config = dict(
    n_layer=9,
    d_model=512,
    n_head=8,
    n_kv_head=8,
    head_dim=64,
    d_mlp=2048,
    vocab_size=41698,
    activation='tanh_gelu',
    norm='layernorm',
    norm_place='pre',
    norm_eps=1e-06,
    positions='learned',
    qk_norm=True,
    attn_scale=0.125,
    bias='all',
    tie_embeddings=True,
    parallel_block=False,
    init='uniform',
    init_std_qkv=0.0182,
    init_std_o=0.0,
    init_std_up=0.0182,
    init_std_down=0.0,
    optimizer='muon_variant',
    lr=0.0115,
    beta1=0.95,
    weight_decay=0.006,
    lr_head=0.00332,
    warmup_steps=0,
    schedule='wsd',
    decay_fraction=1.0,
    decay_shape='linear',
    final_lr_fraction=0.1,
    batch_tokens=65536,
    seq_len=2048,
    doc_mask=True,
    train_tokens=711400000,
    steps=10856,
    dataset='wikipedia_en',
)
Each number is 500 + 40 x the weight over its row's rms, rounded and kept within 0 to 999. Layers, rows and columns count from 0. Numbers have three digits each. The size before them is the row's rms in percent of the matrix's.

# layer 3 MLP up, 2048x512, rms 0.177, rows 823-848, columns 384-511
106:461517445517487521469517469551520462485484534425550484395476598449521490545508560397492536589595524536528510547484484466479496566503545528447428524445501450459482457474521422495558436498477502469458481495457481521583510475488515418434441492461497491506545421510525439567522474438482517478488529509456518469550547512544492574579472572479536493508534489502515467483481525440518483559515
097:509433528559524498468481446511527476489547418432413479551464533462450516512559482510498548529453543487483473571460478557511545512494522509497469498477464437499513604518474492466502544505516477473448491538529557564533472514439388473480475555547473473490539563524484495437496534509440484500492498495499540489456526565440481439488490541517558504435518522626523495491465509491472521545508
099:456493502454464493487478483486457479478469477539527467491533514576486447454523507460491452476497426500483437527485516539476471483518561454518496499523485445534521484472547530560471504483490487469560551559428524502432634450522516492559501547461568532580426434489516526492499480492470584434480457462449499512504516462513498553546494452513478540467540518498510550552519515554466485528526
112:497502565495490484495459509460536580483500539526494511440506478561453555494420473511427488445487476528510465460478469493491468525520422579563505509586512486438455567473500411506469520525450423406485522499581506586534532453431521432495520498475504580500454500477468480502536492530501465520512533481426534511506530457511541585503439533487471516516483555530487443538497570494483549440491
095:467533442571510491477560491495482503522506563548453537505536550475560529553515479544527447507466447502539415429515562491513583479429498534529529472533418493534512576495461487518434500464490495667482506479502491502524453534474435538487507559536456501551517471411502529522525504491551556476547509533469449487504495483508491469528473512449506486469499525498541436526527554487564483518523
108:450523451496556491521471538515536539523520482522540532556422547546480534463534539476559507512518513516539528443460487506459585555480454509506497471422525518477488563512511462570532516493469546417562493497541535470461519466507510517555510473585532466500467497493492480458460528514537545496472424493486454585496499537529400535501445461539496577510555550527461500487475510501433581538473
098:554445559547566555523552495472486524482506528486372539529488559510462516486501475442484516517451540456525481483460496508471479476494483464552454467439499514497521518519484509454485523525501480469523555511478527507497414505528491558508487483656582523470542476510565504513532513473476493507552516563501621545521434540482496611559519470537473475480442537506499521424485511448518506492464
096:552443504513483491463515506606473512532427494496548510511536543557445469463525498537518445542484546460519443482519535560440506560525467533556513510519503533478438527527556527510515522552554482509540543513525422511429471537497544469516481492517574546557420454481506551509475534510518534531496483504620562436548518543455470501481465523552517526529503523479508412501583525557437542507488
106:494462472431452469535468486585479478497477515522527443486563501581525425556493482481609521503459510506455500463517576519461512522434430518519546485475530537520487465547531476502525524508519464498485515509462523581470486576461520484497531521461465508447469499549510469493513486510512436454463472484485559580561531544444508463512517474474551548555523498534447530553469422495495457549492
092:441443471479462621488443470533549488504458433471548519569481493536472505505495488529551519469419524521516486477489508467571453502548552510498439570497512547499480557590491506520504474517586535507541525531477478560462498424457471470493542519459465519499463530498546538548470501467473482494460468461555524495478536537469485455550506509500535551523577464517558527463537520554494523549470
096:529475494473523463437468453451495554535502467468554577486519507486496525531572468566552578522531481459573486545451524416504519508490512529546501559444485554456554550567520452482493436479531497440484495464434503593498470512547466479491491485526450532432419465495534515490521486558538472448549541510537577473510514423558494453451568495522533510556426431484549555433488450518549464479533
097:506533529586519525518477485467565603539415528417451500427496534475478423464543491507463506460544443519507546489449549469516472449440472494426529464510477470508421488521421485456506533489594420468491421529554477412517497532428389561513480530572502434534500452534499532515521438491488525519499538490490481500454471547472434499493499421525502552538543504546496486514535517539534535514504
094:497498493546546555459463508490484565521491522469483491560545490491462431515512537482485546499540516469529424519571590487499529454542500536521533538511528473519469520518463518502533536516518546467531527414491491489539553454480512522549491500467412485522550499567491546461504528540510512518461499547574494512493517456487555511519482514566443491534503508437481441550473532475555523456496
109:500512506481497484558515521499567544498498489544461479469543509546507500519511517455535451471500507487492494487492583438440522463480448429471469557503435498530524487512587589514541476513505507507565492540418527562494542519517456485503529575493461456496506486551492486549512506441494556425529467464492424552455522465514476457539518502499438510485495520565533551545526396519529535479481
097:523491530504531454539488428530522527533593504486473476457504529490487538498488489495560413484509453477457485428436526504467397501524495497568462443449445515511504533534494456464414555505465511468447553531511524472507490407501471522573487549521548555501432509483540588540477461480492597455501489487519536526431547452512489536538487463507551455519474490555606456598489478576522486501556
097:538561451417571500486501497509498500525513513511486504406456515554448532505521425444452566516518421508533566506477536470523470519470473574546475534523447426449558403490509422453526491546436501527494561513449537516500526482502499448519507500444514545534570544515508486514468467445555459530497517499485482459520470509551534490514546478514484518476472454480557453520557512521554542508514
106:564490519523566499569523500507518394532504451486442483520544529515444506525510552514437442510499556511478518497592513498494460536527502488525528489509482503484494494516476451500521503468448497503555454535541612556536563496488443551499455482544460571484514490471505496455490476520482527428471483510465492524449473510575445567491526552480520527487539543562488465519493476502501488496486
096:551499494519527576552548476522468551446474533500505563467565537492489502565487455558458561509447565516478488534462464487532415552422408561555518541477487613430543513506404528471480501536533547486515586408494550472464463522466457511561544518560484442560532486447477454464518520500504515541548530537451480531487441476504450532478514503449436517476481449548518503536476510471499427479490
107:444513538524500548548408509463611538442485516558525489499587453521436478548550490557558511471469519501485467488494403567534481535509458471536487466532484515461497476544566477474534437487493464529578531535513534567462584555482512541506481537532476459497566505517541498450461504516517509468526532457478500517528537513507494559493446509493517443490486518593487470506464474448490510464511
111:568507517509595563560501519474461526510592428492474506450532611499455502526554535480457530566448526534509469508505472508488522467522494528441433507519511534502468471539512476433580504488445429493559461501498544578408483423456510493490536544417519508510534428428488516529499471524473513533526583447430498489448537562564433418456493480467547427440531485556576483536460544513432533544424
088:558481505500492506410545498416534494525499468540558492443505575465432564636503507463506537499518498572492544520420515484497493481486437481543511450470500535441434537528555502538504503471552536464454487527480536479508569471501483476510575580545517494554475532435517506479543436470504440505478469593503539459440492437496595460541498509465522532501561440472473514395450533525461490434538
095:432501494497492588508505471425480526472487446499541455501505513503526491507470449531504518474413474405365505420468432472497529582409533569551518556470490516458589480474557496484523594464531546539422543523456518582492485493449513507502417460464475463539458521511502475568474569510493427545552516462461542519549445528464491550523478484541440479482538459508483576528459449522539495504492
102:562446575523501476473543486526475490475470479528490500548445479454516497464455524415513534449468482476553572487516542461594470589498505564531498439490507559430453490479486462579530451497497501547518591492526474475499536501494504482556474484511551502524480455473472566497521493502540549461513450457486410508531516472474545525541501588492483541506535525494498571471435541528505536503437
101:481483450535409488554396470445517509501430488530530417504472496494432494434514475519509520532461500449507514546437506467470418502495506486553464547505491525536481540525514474465530494483487479516483554483448533401462475529403542452475557578478517528477501519514509506499515511555422540531480467548484523467448464504515482543528407444503451459493524482494535450494458469521538452537459
090:460470485509504514411476503514525581564563618494469474534522496502511580556476556426460569519487492559540487525510559522505438530486562449503524490462420442416482479554499480503569499553476433466538547539436558483562468408564517494553532471493543494531472493436499556495516515473506503453557519438464509463590513523632450509505529517508499532463517489481478445508549535500470519603499
109:560461474490489512500477491490455545530389497559466496414510492481518522549531366519498482462515498528498497511518439483504505486600485467545477535493521496460540540500438422461431513480484505535473503508526516430522525494507501490543555531504548585499497444484523491493603543529509545521568417454488546489505498514468468507540484469512533484534488540532471507543567425517520484528522
# layer 3 MLP down (transposed), 2048x512, rms 0.0444, rows 823-847, columns 384-511
102:443505514539440530574564425529485489482539504425500449464538503482516524567489471501444533485547477528432520547495573527514487509518494564458413431458522486503445463493521499579484501529509519447482480581449474467520508411476525408477527620489610463495487492555480486489529462543529476482489511496447520484515605508496512493480527543511509491553496482451474515461494511460493487479521
093:551492547572408516488428502472508547499493485589477493458459580474592545522530559517462465513500517512494565508512452474511533499620453513462509449587517480489499512508497547455553503566480536441537468552529443506490488446476412500507470472520526487503537516479544491476498530454538516473442456479552493493537480526485455496561415509541466523512475509432531429514530558520499441442467
098:529458577404462439511454506543483457481543480497505457514507472477516464540483586482453548504517528503443534473523525524503581522401514455529526537472526450456479498411436497513498467487484469528421494472418481500472459540405477465517403518503479550504511499524407495475502458514476464493516468526495502494495570510481517570507487487488515581452481571420506451538488449455523497527521
108:437516607618540474477495520438470499486506472503467553523585556661461520559449520452508582459523446447506478530405499473475485538546543505509466502534538457428587562535531486483489476513421449499518515493475496490519485483498436478514475575525493575467466529522420453491475563458519493441512509545501528478499503465502439531513474461421452529498471477517505484521461407483558525485520
088:530553471512517495506446521492438426489520503545500538458495590493536465478485462538465484492463523526490473460462506506500467471522443543484552511577440473513507524488515401488494508483521500595552473487517514518479538472563564542530456444515480477464478524465481464537551517484541507497543508484489536456434440472563482442482491485516473525517535475506484452466514508568506512550525
104:440496447534467513432518493501514500566544485478542521489541499472544466457494574500549477464458491550476474458443490498462594550515527516533428564493566464510485508537479434549540526523496516437579542536468486545536512462531504531505534544502472457500520486559510532632483457547446456504465502438429450490453432451385513502538395485439524534500445475530532516471437460487525438481547
091:560544470490435559458510482484478506558513489490444547535578519526450463459410502534566499533430553436496424541465459475448538513490513522486499520404498506501480495526501480505539520580519478409527548496576491506519520566505512450492506466506498495537481518483466543485518451511475485449465487552492463457499447456509529372549487488541464453486520486443431528490504473540571515520466
100:478566480522532539548432413419507486542460441579458474496514572486516452549456450450461443503489429520474498536508517538523428456506519486484546510544549506504542532506603449487569470505456527566474540555492445486524506503580548556494514536434540532557461493504440565488519467440543522558483475473489471474514464503504480484526511544491443494506450483456538444427521485516526502555505
104:435503487477553508540513517487547453549467531446552557497510485568562518448394508447519533494552524534462511438543467546442561493552565546512567471494523605575480506481504482490470521506474554448468513510557411515510432446534476507385408483520528524488485521479504547484503570463511561510514495476494462598503579459496539518531419544589495568478480490559458505529533479511561524500465
090:460544546454493478469466444531584494464508536452499533520504533516509487487500525548497522498485462466523445552502447536441500462468484528532432449541519507508449471571495520545475504563537537492468449500580486516557475504503471508504502513454528476539522462470434484483437526478544504462461473510497555477464467489422529571509518539471502440491484455477504336520403478463468504555513
102:498468454470473526475468445484590572553469518443492507486574577546520508443468519495503496506538504525508432527535427537482549503527487458488479498480511489452478561465535501452453527490519441495471477484519490519494478554559502526478442558507474571488492429529532544439597567488503539502506516501574474534531499514552511500463506490494503485559477542488518528519537482493508491510588
104:468493517535394479534550499546567412527503464513549524522550489468525509461540513561525461457562546487560503516463517471522536504511413457514443442556514553519501475461540503517493526474479491507494542485465554532530608466473557538486512461530530479519448514515539445442513521486470512543475496482589555482540477508485440487480445473517512501526547489531481556442574534481568505521482
092:533550506544509470542482479538550458555505484531473498522477412499481502468543466496464434517585497530449472458494547603562479482473509509601537491470486453554466424414526525503486504508522552498561471469568491515524466428448484483589471531556575496432539545510449488489481557427560554501506547438487497530482479481475494530483542470472540494467478529503495482484461497604480466504502
110:499433471507494532497506424525503492530466475549550545457460478474545489438547506534480486548480560496616515464427479531471478595505483516497468397440478486505516464477506526453423468477479500466576530509513551586441487496445460481502442500540530527531460473532514519445530555509501445559517452525443455486500500540519506462493476506545460487518542457527559491459559522440536542472520
098:439428491465450531538515481499486429511505465448502427511511545468505472496536506463483466494471481436521523545489555548455487488504533470549465545519508480533451495534546528477533483500474449413502523465470557383469522528464471566429540481488520465506565491535516527475514498514525499531471485524513532483511513516495510501536474523482510463479487565469498575475481485472530490529448
096:510564504511517528531456499569539486450534592524542488478493607478430498483488511504511553454537579504535497531526503521550555470504519499505507512543543529538438471464514536451464463454563496535492502461496523557517511524480505533469447496487541477459572524477515474504552502488496508474521390444487518534517441464530499449433499517514496480538478509513494483484576507656520402469565
113:500537520459565520495507561478503526515486522525539548500549519541507491537478498486457487509485466532569529511515455452503534501467500590487533517558515475449511564432527504526494451504564492549521538501481463494514508518441534456485496512506510551515558583489457502558547519447553471456477534457451478471495529495501542486467535524503507518505461508463525493492513448545518578512534
096:455430596481510506459491536472450531438495540483497503517571518490506474504544480509464482479525456535512514457515428469459537476476534538513602575538460504482476496469553491494438557450397473455529497507516445528460571525556438435436531573462497475490539499461483501464524486480513491502470466533562517564529573574481511495480517554479430479478505481539553489529543557497553538531475
107:541478492481523463446463458476604471499508424467455540522512575532546478511536493506523455492487541566491530572511478398526526538487518459507467457472442470493415540431588552489445400448481490501466493510459481533560438528455525437510500482491504499531493505544575551504447449600471524503463533551519570463508571504539449581510505461507562506486494504551558476462449469536511503504526
108:528449572553521544458535540554452552484494484517446552482524473531500467485454520493545482510505482504462482541498482475513458541545378525494484477452504471510481487478494473473532485518468504448490500459467560519495447491491507539441490518546478532540520459520494515489549530466488466462470397467533543478483496542490440518468483501569528481566478557509578430472592555514527536465492
090:546452478500435488531446462446476441468464489546496530583498478543561496503473473570425535492477516536521528440530507494388572491548489527477542470532495526510558456505456491445496397445550494547534447473442466523451449478436539493554451559471500502406548453511484535463494548415463510477521491497544541498527460514538457579449541498500485557480446528485526486467456480457498478531477
096:575486477457506486464554500469489501546480549515427551447494436518541493480420520493473509533418473529437447500512534480521540567497597478527546497432524542494507490496529443509443515464570509512503474487478516513534459526484543470499488450486446414515438494445534461477519445595484531528530482422458562536489556578428551485462515538543431558480502490434553547518511543553466459482586
101:487518492518565463543566493512470592513546472479480491506447471489530460458501502526499447531558472497539508516526567445473491521527455507537431491545572493470461569524511508577511368537486547398526473495467548497473521524442503469559503521465525433443540455462463505547478502474553453539476418484404522522447549504483480545565503464511471509479508515541489510537479475462541486461513
096:550472524541484515561485558465509435448527553479555497512537510504467517372495471509454518453487515483489493525462485456495475482507526551469537472485445476487472516491520458512528483471520518569484478465522554497520532434476404554490491521488448471495476521551480520484445543473465473505451503509490488579514621553507508531525473521461498478431496459553451516468465470510513487456468
086:554506477506421486554482525514443466519431464523525437424510527470573490498511509532439515481494438459551528506541538519445510431478533508477518476513530551489522475421458493473478442564540454453489461479457501534485543474500518510475451521536532618497502415610474483455540500532525541460508517555504542533485495521430445564476468485545553402461530481504523555555517433470573527526482